Part of a small language model's weights: MLP 128 SwiGLU, no biases in attention or MLP.
Each number is 500 + 25 x the weight over its row's rms, rounded and kept within 0 to 999. Layers, rows and columns count from 0. Numbers have three digits each. The size before them is the row's rms in percent of the matrix's.

# layer 13 MLP gate, 128x64, rms 0.144, rows 121-127, columns 0-63
091:519526518511505431469499516506491504504505488533498509455520494533511496496508521488491527492544483552492527488518488502520530513514508468505532526506498465466462469488479515492528584467509486
101:487530477469468507528516485487513494422437531502478511519518461482470522484499490478482477525502505505474540495511485475525536490496448522522508505536479520496508518466510473481447493506497509
091:469424526468494487576497547531475488483526505517510538501511510520508491514518489509482515467489521486462481466513503505488495510502521506522502553506511501485479466520492557484508469495480520
117:476509490512460519479501492494532517523480492535457493478465463506516496480472475498486518477529509468481518504508519467418475551539495460465481495506480509508524515530510509492451511499507531
116:498512480509485495517505501531513518504543519524484533457496506475473477470476517522513540526455525480512474512534514505492475477524478510489519507490531462494502434466528532454465452500520519
098:480530500557484526469506583525489501513508502477526476474507508471517510466501489493527484500463493482516504551500552511528499482491497503486488495459547505463479478465500484485520485466492526
102:475515554521500530524497497534475503484499464533538525512511468544507479478443541497509490496484454447492517496523463511523502482519482523532502513539520501485522479504507546511502519526495465
# layer 13 MLP up, 128x64, rms 0.151, rows 121-127, columns 0-63
094:539447467507520493443541493478517512522523466473509524500441582501476503520517516509519480511504534495495490522521497476480482508498499499503456482519514489488453529494511504489509498483470524
105:533484527473553452489527466449534487457513574490508515508527514487487503503470510532527506489489491498467488538481514509483472531519500495503520477524447482536499504496467505469501500503502500
086:495422542511514503513487480532485515525468465513477474465507506516472491489503483485532506485536524523543522489477509495506495515490504535481535516460492536515469551522498546510507549509499511
095:497524528511462518510486506491443527477466446497535519474490497479478452504499502507496501518465487461488523489472483508511458527512501547521479520505536463474490482481515486440467490533514483
111:502491527491541482487425554497513490531454529485541490526485480519540518472503455462485515464492464495500509500460499513517515521524543474508482493481469511510488494501489488520511505482482540
103:522529509509475522497496544483471480468523495469487502546448517472507504471499482488531479501521479513472515498467461519523513533542461519491516492510444524484499546517513468529459502477504473
099:513531471535448456501476510543474495542481508479512498490548529490458499505501492494451481509459498459482487480514499453526528485483497497495503505505479496509504480494556481495532508474505444
# layer 13 MLP down (transposed), 128x64, rms 0.139, rows 121-127, columns 0-63
098:479504527524465492523472537471484558475514545542476486508538487496503478526506497520477511503484504519498524467456513489499518502483494505525509477542497503501523460494485506482491469586531508
103:490520476476472494510453547480495530520463514487500473499540507529514529508480503428477513548494511503493497471471508521501525491566551505510507516519505505512506452517494466490502510519527481
093:534492505503526484515525491480498486504488538483519483545463505481534534485512477450478481506460514550481529509471494478506503493545469495493457521518511490563529495453522453485479495502505511
102:518483486470494494486498534512507485537503529530533494478509463481508487491503544532544490507469533541477517533555502488499516504534499473433510511489477524511508490557484515459458499484498494
112:505538475521525494543501513445535462484536498498468542521464507489478541551530525525484496552510501547500491505528507493487481516510501462497487471490487488472472488517509529470492514535486517
098:507468593486512519467522448512502503496521489459469460470470476500518508515524517502535507504515521520480515475462486531464492479499467548497472502504499511524516500506526476515483486503535496
101:467512535512475528492468477477464453469495494486493507471453488531503506522545543543519539484509488519518476495489546484481489507528486530494468460562494505487515499501478483500493468518497528